config.toml
vocab_size = 3179
norm = "layernorm"
qk_norm = false
bias = "all"
lr_mult_qkv = 0.4
lr_mult_o = 1.59
beta1 = 0.9
seq_len = 1024
steps = 6739
Each number is 50 + 12 x the weight over its row's rms, rounded and kept within 0 to 99. Layers, rows and columns count from 0. The size before them is the row's rms in percent of the matrix's.

# layer 3 MLP up, 1280x160, rms 0.0781, rows 555-661, columns 64-95
109:57 47 54 35 37 57 49 56 64 48 46 44 67 64 50 61 29 44 44 47 39 45 55 57 47 43 37 54 42 65 26 69
073:42 48 54 44 40 40 43 55 74 46 45 49 47 70 51 45 46 43 33 56 35 46 72 37 57 45 28 53 26 68 52 46
130:53 55 43 37 40 45 45 52 74 52 44 39 55 70 51 53 43 36 42 49 49 36 57 49 55 53 33 59 31 74 52 61
136:70 53 54 25 61 64 57 54 78 46 40 44 63 52 59 47 30 44 56 53 51 39 53 47 64 46 38 53 35 69 43 61
117:54 44 58 37 55 29 45 55 66 54 46 39 54 69 58 47 34 30 49 47 42 33 66 52 65 55 37 57 19 58 42 69
112:51 64 54 52 62 30 63 52 44 50 54 48 51 49 35 56 51 61 73 44 39 55 72 42 47 42 60 53 44 59 54 31
129:55 54 72 29 48 49 54 58 77 51 33 41 74 60 53 52 44 31 41 62 46 35 48 46 57 50 44 55 22 69 51 52
116:54 49 68 35 33 55 53 53 67 61 46 53 50 63 51 63 35 50 43 55 38 45 59 47 66 47 35 59 35 77 50 62
089:54 61 52 31 57 53 48 61 70 46 33 37 68 51 49 56 43 44 51 51 36 42 69 41 50 35 44 57 29 77 52 53
135:64 48 55 31 52 61 48 53 74 58 42 50 53 60 58 51 35 39 54 52 47 41 56 42 45 49 43 57 33 63 45 62
135:57 49 56 26 49 46 44 57 79 47 33 41 59 60 54 52 44 35 43 56 40 43 57 40 58 40 36 62 36 76 49 73
079:42 32 56 46 32 41 37 55 67 48 52 52 53 69 41 51 57 54 48 52 28 50 68 54 60 49 34 60 31 60 51 61
111:63 42 57 42 57 52 42 48 73 52 38 50 52 53 52 58 47 43 54 58 36 45 58 45 57 38 45 57 39 65 53 67
124:57 45 52 35 43 49 52 59 77 49 46 52 68 77 53 46 41 36 45 62 46 41 49 48 57 53 38 66 41 69 38 63
086:57 46 50 29 55 35 54 55 68 60 22 34 60 57 49 56 53 47 59 50 37 43 70 42 58 46 42 51 34 68 46 58
117:66 54 65 25 50 53 39 59 67 57 38 45 50 61 63 56 37 36 55 48 53 48 55 54 54 42 34 60 41 70 47 56
114:52 55 65 27 53 52 46 58 69 51 25 41 65 58 57 48 47 46 43 45 43 41 47 38 51 34 43 57 35 68 49 60
098:59 55 63 31 61 54 48 67 80 56 33 48 65 64 70 50 41 52 42 50 35 41 50 50 48 31 45 60 31 65 35 63
027:54 41 34 53 44 52 43 45 55 60 53 23 59 51 50 48 31 67 63 60 54 46 49 52 40 60 67 50 65 40 40 03
136:63 57 62 23 49 52 50 66 70 54 36 40 64 68 52 49 43 35 49 60 40 37 55 40 66 42 39 56 30 76 49 63
063:48 55 43 37 63 51 51 50 65 32 39 58 41 51 57 53 58 45 77 46 66 57 57 35 44 37 55 65 41 53 34 47
116:66 53 74 29 43 58 50 52 64 56 42 53 49 63 49 51 42 38 37 56 44 39 60 43 56 39 33 53 23 79 51 72
088:42 50 53 39 51 43 49 63 61 53 24 48 56 50 51 52 49 53 59 49 33 37 69 36 50 54 48 60 38 65 56 56
030:44 39 42 48 47 41 50 50 30 56 53 51 40 61 46 44 37 51 51 51 59 48 58 48 57 49 56 48 67 46 49 59
082:49 47 46 40 54 35 51 55 62 51 26 42 55 60 54 55 49 47 60 48 33 29 57 33 60 57 45 54 37 73 53 51
130:62 53 61 33 48 50 44 59 79 52 28 41 69 60 58 51 39 39 43 46 43 41 57 42 62 43 36 54 34 71 46 62
125:62 48 56 39 51 47 54 58 75 56 32 46 61 56 66 49 46 43 48 56 42 41 58 47 53 56 49 61 37 65 44 54
091:50 59 49 43 60 71 47 48 55 77 35 70 50 54 50 45 64 26 59 58 44 54 59 24 48 65 44 53 29 77 38 68
027:49 44 86 63 47 62 51 46 39 45 47 49 41 45 73 49 60 64 41 36 58 44 46 51 33 44 44 47 53 48 27 41
118:50 48 62 35 48 55 52 54 66 73 50 58 63 52 48 58 47 40 38 45 42 49 57 57 58 43 40 59 42 66 42 52
128:61 57 70 31 45 47 55 57 73 56 41 43 66 53 57 56 43 44 50 53 35 36 61 41 56 47 35 52 28 81 50 67
126:61 56 59 36 56 49 50 53 76 55 29 47 65 57 64 56 39 45 40 51 45 37 46 32 57 45 46 56 35 64 48 60
081:53 50 56 54 59 47 55 58 64 53 42 48 43 69 44 53 67 64 34 57 40 56 47 53 54 48 45 59 46 56 57 51
048:40 45 55 32 47 49 40 50 59 63 55 47 61 67 60 66 52 63 19 50 36 53 48 72 68 48 36 59 48 64 38 49
109:58 52 62 30 48 57 50 53 63 62 31 48 61 57 54 55 50 37 50 54 36 38 60 30 60 40 42 60 40 73 52 66
136:55 55 64 28 48 51 56 56 73 52 37 43 64 60 49 60 33 40 50 49 47 42 46 45 62 55 41 60 28 67 47 65
075:38 56 55 41 41 46 50 57 70 59 43 52 51 60 68 50 62 45 45 55 29 43 67 54 60 53 22 58 25 73 67 62
098:45 55 40 34 58 53 55 56 57 58 43 58 59 48 66 51 55 45 37 61 39 41 47 53 47 45 46 66 35 72 57 68
110:61 48 59 32 48 49 41 59 72 46 29 35 66 71 52 53 45 39 39 62 38 41 45 47 64 58 44 52 22 72 60 55
090:52 44 58 38 46 60 52 56 84 50 36 32 57 66 57 55 44 46 39 54 40 43 52 45 59 40 29 49 30 84 49 54
027:53 37 41 41 58 42 57 45 30 55 44 49 42 55 44 60 37 43 53 70 31 51 59 51 27 43 69 39 69 43 40 44
119:63 63 54 43 58 57 58 45 64 67 19 53 57 53 66 60 49 49 54 58 47 44 57 34 63 47 51 55 34 71 52 67
074:55 42 38 44 44 42 54 60 62 43 45 42 49 66 39 35 41 46 39 53 33 57 54 52 59 45 31 59 46 69 41 51
083:52 36 44 35 38 45 39 62 71 52 30 40 36 72 51 51 55 55 29 56 44 44 59 41 50 39 34 51 36 69 52 53
104:60 53 61 42 34 54 56 61 72 53 51 47 67 69 46 64 29 42 48 49 28 44 54 59 59 55 44 57 25 68 46 58
033:56 29 35 57 53 54 48 55 43 50 49 52 46 59 58 73 53 82 45 72 55 45 47 51 49 44 51 49 61 49 47 45
026:51 60 25 61 49 43 48 37 32 58 54 46 57 48 57 48 36 62 48 51 52 59 54 49 42 35 46 57 42 44 58 26
087:54 40 49 46 42 39 63 60 74 60 28 30 65 60 54 61 53 48 51 54 35 40 67 32 66 51 34 58 32 81 55 58
090:61 47 45 35 52 43 61 57 64 64 28 36 56 62 52 51 39 46 53 52 32 46 59 31 49 57 46 65 42 56 60 50
155:63 59 63 30 54 49 52 55 71 56 36 45 59 60 58 47 42 36 46 54 43 44 55 43 62 38 38 58 25 79 42 65
148:55 52 63 34 57 51 49 46 76 57 30 49 59 62 57 52 34 42 45 60 44 41 59 45 57 36 44 64 31 72 51 62
120:45 52 46 30 49 46 58 53 73 52 44 45 57 69 48 54 38 34 50 51 39 29 51 48 57 45 39 53 32 66 45 65
085:48 31 43 43 49 36 74 57 54 38 41 41 62 72 50 42 43 39 80 45 42 44 80 35 50 61 54 62 41 52 51 37
106:66 57 61 36 46 58 54 51 66 56 44 42 51 57 63 53 53 40 42 59 37 41 51 52 64 41 42 52 29 79 60 57
033:11 16 35 57 62 32 61 37 18 42 47 53 50 52 36 71 45 38 51 52 45 56 57 42 50 53 54 46 48 43 53 47
095:64 49 55 38 50 50 48 60 74 53 37 47 53 72 53 55 49 45 35 54 35 44 59 44 58 41 40 59 30 64 47 55
145:55 57 52 28 51 51 50 57 72 56 44 44 67 63 62 56 33 35 53 53 49 45 52 38 63 56 44 53 35 75 53 65
136:51 60 68 34 51 52 46 54 71 60 32 51 63 59 55 46 40 39 42 54 50 40 50 56 55 42 37 55 30 67 47 57
093:52 74 46 56 54 66 62 38 45 59 00 52 47 49 75 50 56 56 40 52 49 53 29 22 30 51 74 69 67 50 56 52
027:45 66 70 57 51 64 40 35 47 46 49 78 70 39 79 45 65 55 42 32 40 42 52 52 40 57 33 41 64 49 53 34
107:54 54 77 35 52 65 46 45 61 46 28 47 57 57 65 61 51 51 41 49 40 53 49 41 59 41 46 57 33 65 51 60
091:49 56 51 43 40 49 52 52 57 62 36 38 63 50 47 68 53 37 47 52 36 60 67 46 49 41 40 62 37 78 51 55
117:78 53 62 25 55 61 51 60 68 59 48 49 57 57 60 64 33 41 47 53 40 39 47 43 54 42 46 60 30 62 48 73
032:56 46 47 64 56 55 48 37 65 54 55 61 63 31 40 33 47 51 49 68 58 27 45 55 55 45 56 37 46 43 58 56
103:60 42 66 35 51 53 43 59 70 52 46 44 65 59 54 47 41 44 42 61 51 40 61 45 52 32 42 57 29 78 58 66
060:55 39 49 47 59 44 56 53 60 37 42 41 50 46 53 49 38 47 68 41 51 40 49 30 66 54 59 49 36 65 39 63
107:58 48 69 31 50 50 53 62 71 43 45 45 50 64 50 56 40 44 46 48 33 45 47 53 52 42 47 53 38 65 58 55
028:64 75 60 56 44 48 41 37 51 47 57 47 34 51 97 47 55 48 36 34 53 24 46 46 60 62 49 57 78 52 34 20
083:50 29 60 36 49 48 57 52 72 47 46 36 43 63 52 68 66 60 45 48 33 50 61 68 72 54 17 53 25 67 50 58
029:43 43 26 62 54 43 53 46 59 46 41 49 47 54 32 43 47 59 54 39 46 54 43 53 08 50 54 41 47 50 62 37
103:53 42 48 33 50 57 39 54 72 53 36 56 49 62 63 60 34 35 54 56 36 35 66 47 52 37 28 62 30 59 42 59
026:61 44 49 49 63 47 51 25 34 64 51 72 50 77 40 55 42 61 66 54 52 76 58 60 46 49 57 59 43 45 51 26
131:56 51 53 21 51 51 51 55 68 52 40 55 62 58 46 45 40 56 45 49 45 37 49 46 60 43 42 65 32 70 45 72
145:53 51 47 39 51 44 51 52 73 63 38 49 67 71 61 48 37 22 42 60 45 35 51 41 59 53 47 57 29 76 43 64
094:46 46 52 40 40 50 45 56 73 51 47 42 65 68 68 43 59 42 39 48 42 36 61 51 57 33 40 64 32 70 43 56
113:47 45 59 31 38 58 46 55 76 59 46 43 66 69 49 58 54 38 39 54 37 32 60 55 54 48 32 59 30 73 45 65
029:57 66 47 58 54 18 45 39 54 55 53 70 45 47 58 52 64 74 52 54 42 42 40 55 39 46 49 49 55 48 55 46
026:48 52 37 67 50 68 49 43 64 52 49 71 43 50 26 27 74 49 61 38 59 45 48 55 35 65 45 52 56 51 47 20
138:57 59 60 36 38 51 51 55 72 55 38 46 66 61 60 59 31 34 54 47 43 42 58 45 61 45 45 55 28 71 47 59
099:48 68 50 44 63 52 41 52 62 63 34 30 55 60 72 47 56 45 23 51 46 45 46 53 46 61 43 56 57 68 59 47
077:40 39 45 40 36 40 45 59 78 45 43 38 48 66 54 53 63 45 43 50 33 40 62 57 62 60 27 52 28 74 53 57
077:39 48 50 40 37 41 47 59 67 56 37 39 50 60 54 49 52 47 42 53 23 41 69 49 50 51 30 55 37 66 48 48
048:51 53 33 51 46 47 43 37 47 45 57 64 49 66 52 41 25 68 12 47 53 65 41 52 58 58 44 59 52 42 66 36
121:53 44 55 34 61 47 44 53 65 63 40 46 47 47 42 52 27 34 56 53 46 50 60 45 65 46 38 54 35 70 51 70
083:44 41 50 32 41 58 49 61 70 52 41 43 45 66 57 44 54 47 39 51 24 36 62 49 50 56 23 59 33 67 62 59
072:54 37 49 44 46 51 43 56 65 45 45 46 50 52 60 56 63 34 35 51 32 40 62 45 57 53 33 50 34 68 55 55
121:67 46 69 28 46 57 49 57 76 54 42 45 59 58 53 44 35 36 43 61 38 38 52 51 60 37 39 61 24 73 51 60
081:49 35 53 34 28 46 51 63 70 46 49 36 46 74 63 59 46 59 38 60 27 40 57 55 59 48 28 59 38 85 44 64
091:54 45 51 39 39 45 42 63 65 55 39 49 39 66 59 43 55 49 34 53 49 48 70 51 46 37 27 53 35 66 63 47
028:66 59 44 50 60 43 50 39 39 48 55 68 54 36 71 53 42 67 47 47 45 32 57 48 69 65 52 56 62 51 48 61
084:34 59 51 32 50 37 36 58 76 60 41 33 58 63 67 50 57 38 32 62 47 51 55 49 56 43 31 66 38 77 67 62
025:34 61 51 58 53 75 36 41 63 48 57 55 41 46 55 33 48 62 43 43 36 69 49 50 33 63 55 47 51 45 45 32
073:32 46 50 40 35 41 46 50 67 57 44 52 53 67 52 38 52 46 39 49 40 55 62 49 52 39 33 61 36 75 58 40
112:67 45 55 29 48 59 42 56 65 57 47 54 49 49 60 53 42 27 56 45 32 44 53 53 44 27 40 60 42 66 43 64
131:58 54 62 28 45 52 54 52 78 51 33 46 68 62 52 41 36 39 46 57 43 40 56 44 59 39 38 60 30 69 47 68
097:73 50 67 40 51 39 51 65 67 52 38 51 46 60 49 51 35 50 56 50 48 51 66 33 47 37 51 60 39 79 47 67
032:61 85 56 61 49 54 39 24 49 54 51 54 67 76 60 42 58 41 49 43 30 39 54 51 64 66 63 63 78 39 42 60
160:60 54 60 33 46 48 56 53 75 57 35 49 66 67 57 55 37 36 47 52 43 35 55 46 64 48 44 58 30 66 46 69
092:53 39 52 34 49 47 57 55 72 51 23 33 61 70 62 42 43 44 39 54 29 35 52 37 60 49 35 56 43 79 58 61
114:59 49 62 32 53 52 46 62 73 42 33 35 61 67 55 55 33 46 39 47 38 34 50 45 54 42 38 57 32 73 48 53
102:52 57 60 35 54 54 46 58 71 56 37 43 64 52 61 63 54 43 52 53 33 46 55 38 52 43 53 55 45 73 45 53
133:56 56 61 24 49 53 60 53 77 55 40 48 71 64 60 52 37 34 43 48 43 39 50 50 54 53 47 56 27 70 48 69
090:44 38 64 39 38 47 36 60 64 38 57 43 59 69 53 69 33 48 51 48 26 52 58 72 72 45 42 62 33 62 43 52
122:52 58 55 38 57 46 56 53 70 68 41 51 55 60 54 54 40 36 42 56 49 45 58 54 67 41 48 53 29 69 46 70
120:60 50 69 35 53 60 47 51 74 53 37 50 56 55 58 58 46 42 54 50 39 33 56 46 53 51 43 51 38 65 49 66
032:30 74 47 62 41 47 39 46 57 57 57 43 47 29 70 44 69 58 37 67 44 30 41 53 30 48 50 52 58 45 38 53
088:56 47 48 37 49 31 43 56 69 50 33 34 54 55 55 63 50 51 56 50 26 38 73 49 53 45 40 57 38 76 44 40
# layer 3 MLP down (transposed), 1280x160, rms 0.0512, rows 555-661, columns 64-95
097:53 58 49 62 58 82 65 46 45 38 49 60 38 49 51 50 56 57 44 65 64 34 48 54 48 43 81 64 59 13 40 64
125:56 42 45 42 56 58 59 43 49 44 45 57 49 54 52 58 48 47 46 45 63 56 41 38 61 49 53 54 52 53 43 62
083:40 37 31 56 57 52 65 41 43 59 66 50 35 52 38 56 68 36 54 67 50 17 47 41 54 41 65 45 59 47 56 88
087:56 84 44 66 65 59 45 58 58 50 64 61 59 57 66 62 50 82 30 71 70 43 40 53 45 47 50 48 41 52 35 33
092:42 40 66 54 53 86 66 45 43 49 34 61 51 66 43 60 42 50 48 61 46 42 45 28 74 51 42 49 41 32 53 71
102:41 29 55 36 55 39 67 41 38 35 42 57 39 55 58 50 49 20 61 61 75 65 51 48 41 49 51 44 50 52 37 58
088:39 57 47 57 71 63 61 54 51 43 49 52 31 51 47 40 61 41 38 51 53 58 23 71 47 50 67 47 55 32 46 61
083:65 49 52 49 60 80 66 49 54 31 47 61 42 82 40 65 62 42 52 51 54 40 54 50 59 38 56 57 40 55 35 61
127:81 51 56 30 67 38 57 56 64 53 57 51 54 57 40 42 38 38 55 51 41 46 50 57 60 48 57 62 48 47 48 53
107:56 84 49 53 62 58 51 68 57 58 84 49 47 57 67 45 57 28 63 73 50 47 54 57 47 46 49 38 73 68 35 48
097:55 72 58 53 55 69 68 53 59 47 81 62 46 53 61 38 48 49 39 46 37 50 47 72 56 47 74 43 57 39 44 74
123:67 46 47 51 52 63 63 52 46 41 58 57 45 54 53 54 52 47 53 50 60 55 63 27 60 40 57 52 57 46 38 63
120:72 72 50 41 58 54 57 61 56 46 75 54 49 61 58 43 44 27 48 53 50 49 52 68 62 46 55 44 47 36 43 60
087:43 75 33 51 77 70 58 40 58 41 56 57 28 66 44 53 67 32 44 57 66 44 41 66 32 50 73 44 51 38 42 58
137:75 55 50 36 62 23 59 50 62 51 59 55 58 58 43 40 38 40 55 45 46 38 47 61 56 51 52 62 44 54 52 54
117:66 74 54 58 39 40 57 55 48 39 47 63 51 59 59 33 66 37 48 46 59 37 51 65 46 49 80 64 65 67 42 45
104:58 49 39 55 48 52 48 54 48 59 58 52 39 52 35 43 62 19 44 60 52 52 30 67 53 43 71 57 42 18 65 72
114:60 61 42 49 40 64 61 43 46 55 59 53 34 41 54 48 47 37 40 60 56 44 39 63 48 34 77 54 44 18 43 70
011:73 47 58 61 70 60 53 53 59 47 42 49 53 48 53 68 41 20 38 77 55 37 68 42 42 31 33 54 67 59 40 40
076:70 46 60 57 54 59 65 56 64 57 48 52 38 65 53 45 76 55 36 57 53 60 42 56 63 57 47 59 56 51 50 51
103:37 55 44 60 42 46 15 51 58 57 57 43 43 41 57 49 60 56 22 51 34 45 31 65 49 56 45 40 61 46 55 52
098:66 33 45 46 47 61 58 44 47 41 47 62 55 64 40 57 66 35 39 50 70 33 49 49 57 57 63 54 58 59 43 69
135:76 64 49 43 62 31 59 51 59 52 61 53 59 63 38 36 37 39 53 44 41 48 44 55 48 45 50 57 43 42 52 55
013:48 47 43 53 46 66 43 49 61 36 43 78 64 38 47 52 24 54 47 35 42 52 58 49 48 26 40 45 56 55 69 42
134:74 52 53 38 62 30 64 54 61 46 50 49 59 59 44 34 43 44 50 48 39 43 52 55 43 51 49 62 45 50 53 49
084:42 58 32 38 60 64 56 60 55 47 71 59 62 48 37 53 56 28 44 53 50 38 43 56 55 49 55 41 54 57 70 68
105:58 69 52 53 56 35 47 51 40 35 80 55 66 67 65 33 30 37 53 58 54 44 57 67 75 53 55 61 49 29 44 61
070:74 32 51 42 56 51 75 62 40 30 48 37 45 59 33 57 79 28 76 53 49 53 51 45 40 44 38 46 38 49 43 44
014:57 48 41 42 44 57 43 57 44 53 57 37 60 34 38 51 36 55 57 34 45 40 40 32 57 47 51 47 68 35 54 41
121:43 71 47 45 42 56 49 38 59 52 55 70 60 62 74 51 38 55 51 59 50 47 65 54 61 45 49 61 42 42 62 77
094:75 68 42 45 55 56 44 51 54 55 48 47 54 66 58 37 51 37 40 60 59 28 49 73 53 41 39 70 55 50 49 61
086:61 59 46 51 60 54 45 54 76 56 59 51 32 64 44 44 70 12 40 50 49 50 39 56 37 44 70 53 56 43 46 72
141:51 43 46 58 55 70 49 58 45 41 57 63 49 41 44 49 55 48 52 43 58 59 36 44 53 42 61 47 44 51 45 64
045:38 46 53 60 54 44 50 51 56 49 47 40 50 43 47 46 51 44 43 50 51 47 49 48 29 49 59 49 52 43 59 39
123:85 67 45 48 64 40 53 51 58 56 70 51 62 68 42 41 44 51 43 57 43 54 43 55 35 48 62 66 53 49 65 61
080:55 38 51 47 52 76 64 54 35 47 52 68 38 63 36 55 73 26 54 43 52 62 41 61 46 45 72 40 53 44 51 55
137:64 41 53 41 35 65 60 49 50 44 44 58 53 57 56 53 56 47 52 46 62 55 44 31 59 52 44 52 48 59 46 57
147:74 72 31 44 56 49 59 54 65 32 71 56 54 51 67 38 30 23 48 61 36 45 53 60 49 55 60 50 52 62 44 73
089:37 45 42 56 75 67 53 51 50 51 58 59 54 60 33 57 64 39 51 38 51 43 44 67 56 39 75 53 52 36 53 67
114:63 37 46 50 50 55 56 56 52 50 56 61 51 55 55 51 59 34 46 48 57 39 43 45 55 42 50 56 42 54 54 60
012:47 41 40 70 71 63 59 43 74 51 73 60 45 68 54 54 49 43 49 47 66 65 48 47 52 45 19 56 54 48 63 50
102:67 60 55 44 52 36 47 51 50 56 96 51 64 79 38 48 54 44 46 59 50 44 50 52 53 47 48 44 49 56 53 63
143:51 50 47 55 53 58 57 44 41 50 46 58 48 46 52 48 50 52 50 45 59 64 43 45 61 41 55 54 50 59 46 60
137:52 48 40 51 54 54 55 50 42 41 41 54 48 54 42 50 58 46 46 44 62 54 42 49 63 49 55 52 42 58 53 65
093:48 58 45 43 62 76 64 42 54 39 52 68 49 54 45 52 56 54 52 59 68 41 45 60 49 45 67 53 43 19 34 61
012:65 69 33 47 43 56 52 49 40 60 49 45 42 39 54 42 37 46 61 71 32 52 50 57 54 47 45 58 45 27 49 37
012:47 46 41 17 40 47 50 43 66 38 29 48 50 45 59 36 51 54 44 29 48 49 19 54 64 55 54 45 57 55 47 63
138:67 54 52 42 55 18 61 57 56 47 63 47 59 58 42 35 43 42 48 49 38 41 47 52 54 54 43 68 39 46 57 44
125:77 71 45 44 62 34 58 59 46 45 66 52 68 65 39 33 33 34 49 52 36 38 60 63 61 50 52 59 48 44 49 51
059:64 43 47 48 33 44 40 54 67 55 67 52 47 73 59 34 41 30 18 66 49 27 67 53 41 63 56 55 37 25 53 58
098:64 41 58 53 53 58 60 42 57 38 30 66 55 40 52 42 54 62 41 46 50 49 55 65 64 49 78 58 34 61 47 69
073:29 53 41 58 59 72 57 46 52 36 45 48 39 44 29 61 59 44 56 50 50 55 32 74 33 33 65 40 57 26 46 60
061:39 37 63 37 34 59 57 49 53 44 54 35 56 48 66 37 56 54 53 38 41 42 32 28 42 65 46 48 53 36 55 43
097:60 47 65 46 55 76 68 40 62 47 46 61 45 63 48 51 72 32 35 58 66 42 42 64 48 41 62 55 34 65 47 73
014:64 68 26 37 30 52 40 38 63 43 45 69 42 36 50 59 30 56 39 54 57 50 47 45 53 59 45 52 50 51 52 47
109:59 47 45 51 46 70 67 44 57 45 44 50 46 57 44 52 56 28 43 53 59 42 41 59 50 37 71 52 38 17 45 67
084:56 70 47 54 72 35 42 61 50 54 65 51 68 61 44 49 50 55 31 55 53 31 37 66 35 38 53 55 60 40 53 61
082:47 32 37 46 39 91 59 33 51 63 28 59 51 57 52 68 60 58 44 62 62 42 57 59 42 36 72 55 56 62 41 58
082:44 51 65 67 49 50 61 32 66 37 48 46 67 59 70 47 48 74 51 42 39 57 50 42 47 39 66 56 51 39 38 52
012:15 56 61 30 58 62 55 62 36 56 52 35 53 59 60 41 55 46 71 45 41 54 56 21 34 49 52 50 52 61 40 47
112:60 47 43 49 44 52 55 39 47 56 46 68 47 65 42 53 72 22 52 74 45 46 34 54 64 44 54 59 42 39 57 79
129:75 58 52 47 53 24 51 57 60 45 62 38 61 65 36 42 45 55 48 53 36 39 46 76 58 52 55 61 47 44 53 51
131:70 68 49 51 54 70 60 54 53 52 70 57 27 58 63 64 44 43 41 59 58 62 39 59 51 40 57 39 67 12 40 63
013:31 44 53 40 29 38 50 74 27 47 51 46 46 44 61 39 50 49 38 41 27 35 59 47 67 48 51 64 36 59 58 58
100:57 39 45 48 49 76 69 49 67 46 67 62 24 49 47 55 57 37 45 47 60 56 33 61 43 52 71 50 40 20 43 65
053:36 45 45 42 52 39 34 41 55 40 57 47 47 45 47 55 53 52 52 40 43 50 42 48 34 45 48 56 57 52 48 38
103:62 57 53 41 74 66 76 45 51 51 39 61 47 53 28 46 55 48 54 53 54 38 42 63 38 32 81 52 52 23 41 76
012:38 59 75 33 50 50 65 65 44 64 23 57 60 55 69 43 47 41 62 30 50 69 58 35 43 34 37 49 50 42 62 27
124:60 54 60 47 47 61 63 47 51 46 57 57 55 52 60 39 55 50 54 56 57 51 59 20 60 42 59 60 44 45 49 62
013:48 46 25 59 32 54 44 63 38 40 59 52 49 44 45 56 29 58 40 53 57 40 44 24 57 52 50 52 62 48 70 68
132:76 82 45 48 53 54 55 59 59 48 74 69 44 57 72 52 49 33 51 54 47 47 37 56 55 45 56 37 61 45 42 47
012:45 51 49 31 42 40 57 54 66 45 67 34 38 49 60 52 43 39 41 59 55 44 34 39 61 51 51 53 43 41 59 57
110:59 75 46 59 62 40 41 62 55 39 63 47 37 74 54 31 51 40 25 62 47 49 33 63 29 51 71 57 44 49 33 56
076:49 59 59 52 48 44 63 38 42 68 74 46 64 58 60 53 73 57 48 68 35 39 56 43 66 40 41 64 51 46 59 55
115:60 40 42 46 65 62 60 54 53 40 58 57 50 54 49 42 63 42 42 51 55 40 38 55 44 36 56 45 42 35 41 69
092:46 45 43 49 59 78 78 42 59 33 55 63 49 51 49 53 63 52 48 58 54 48 37 49 47 49 63 55 47 38 33 59
014:54 42 50 53 37 60 64 58 39 50 36 39 46 51 43 47 45 59 39 49 67 35 55 39 60 76 63 56 43 24 65 55
012:35 56 41 44 34 18 65 59 50 57 54 38 55 49 55 66 50 31 41 64 55 50 34 61 56 47 69 57 58 50 43 52
082:50 52 36 63 60 60 53 47 49 46 68 64 65 63 32 41 49 65 45 53 53 34 45 79 47 46 73 48 58 34 37 56
108:47 58 51 55 45 63 52 55 55 47 48 58 49 53 53 39 54 68 67 49 58 60 53 37 52 47 46 53 46 49 47 53
135:57 50 53 47 49 60 62 46 45 47 50 61 47 54 52 45 60 48 42 55 62 50 52 31 66 50 53 58 50 56 46 62
142:62 52 53 50 37 61 66 49 42 46 44 54 48 55 52 44 51 48 48 47 59 52 45 31 63 46 45 53 48 59 51 60
054:38 48 57 52 54 44 56 48 52 56 40 40 53 44 50 41 46 39 55 53 51 52 51 52 41 44 60 58 50 51 52 43
112:59 84 48 40 60 46 46 52 55 44 65 43 49 71 67 41 55 26 58 70 58 29 51 56 57 42 51 62 49 67 39 53
127:58 52 55 44 37 63 64 53 42 50 48 55 52 54 53 42 49 41 54 51 63 52 41 31 64 49 45 51 49 57 57 59
132:54 37 49 53 41 63 62 53 46 49 46 51 47 57 53 46 52 43 51 45 62 58 49 33 60 46 46 54 47 66 46 58
086:70 41 42 51 53 74 51 53 60 39 47 63 57 67 37 53 79 34 52 45 58 43 36 74 45 53 65 52 40 32 30 75
133:62 51 59 48 34 58 57 54 43 47 55 59 53 60 47 44 57 47 44 52 58 48 52 32 65 51 42 56 51 56 55 60
121:53 42 44 52 57 63 57 52 40 42 53 44 42 47 42 36 67 53 46 42 58 55 40 45 58 46 63 57 51 57 47 66
012:58 44 66 44 35 59 45 57 56 63 39 39 39 53 64 55 54 29 54 58 58 47 28 35 64 51 46 51 56 57 56 42
117:58 45 48 55 54 57 64 55 44 50 42 54 46 59 51 53 67 54 45 55 60 46 42 34 59 51 59 54 52 66 52 64
013:48 58 56 53 57 30 68 49 47 62 24 50 26 64 44 47 64 23 53 54 48 60 46 48 44 61 60 59 47 49 51 53
130:59 46 47 50 43 66 62 45 43 42 62 51 46 57 52 52 55 44 53 50 61 52 50 33 61 54 50 51 49 58 46 61
129:78 79 48 47 48 48 54 60 50 46 66 55 47 57 65 41 55 26 54 65 40 52 50 69 45 46 57 51 47 63 50 60
078:51 57 35 40 55 64 57 59 41 46 68 53 36 74 28 49 64 35 49 61 58 38 39 69 64 57 69 43 46 53 61 65
131:85 71 48 41 61 31 50 57 59 46 48 52 62 68 44 41 46 29 56 53 45 31 53 52 51 55 62 66 55 51 42 51
013:40 40 53 34 77 43 44 69 59 32 40 57 56 63 60 52 39 58 42 29 62 48 54 38 56 45 46 51 48 65 61 50
048:53 59 53 49 49 55 69 64 56 46 84 56 45 51 70 45 56 47 37 76 48 52 40 60 54 46 71 50 44 48 50 53
109:58 51 48 55 52 56 53 50 61 51 65 53 41 53 33 39 55 34 47 44 44 47 33 62 55 43 60 52 44 29 59 59
102:49 51 38 62 64 58 56 44 48 51 57 58 40 45 44 41 37 35 50 51 53 48 19 72 50 34 89 46 45 16 55 74
122:89 67 53 46 67 40 48 55 61 47 61 55 60 63 42 30 32 41 44 54 35 43 44 61 48 49 63 62 51 40 50 63
079:60 63 40 41 44 80 60 46 48 40 54 48 55 74 40 49 81 34 39 60 58 51 41 55 44 45 66 34 41 45 38 72
110:51 61 55 44 62 65 52 51 42 56 57 60 48 52 55 35 55 69 52 60 56 48 47 41 53 46 70 52 52 20 48 65
079:65 59 43 46 54 75 74 53 53 29 56 56 43 65 43 63 66 33 54 69 74 38 56 57 59 41 38 31 47 68 30 79
112:66 83 36 36 62 52 54 65 50 50 58 57 61 66 70 52 42 41 48 62 64 51 48 57 59 42 48 45 49 47 44 59
012:60 43 61 56 68 42 51 58 34 60 23 59 48 46 54 64 62 62 53 45 77 44 59 48 67 51 50 48 53 67 60 55
133:81 54 57 50 54 26 60 56 58 52 51 63 58 52 35 34 48 35 61 49 37 33 52 62 61 53 55 55 44 48 53 47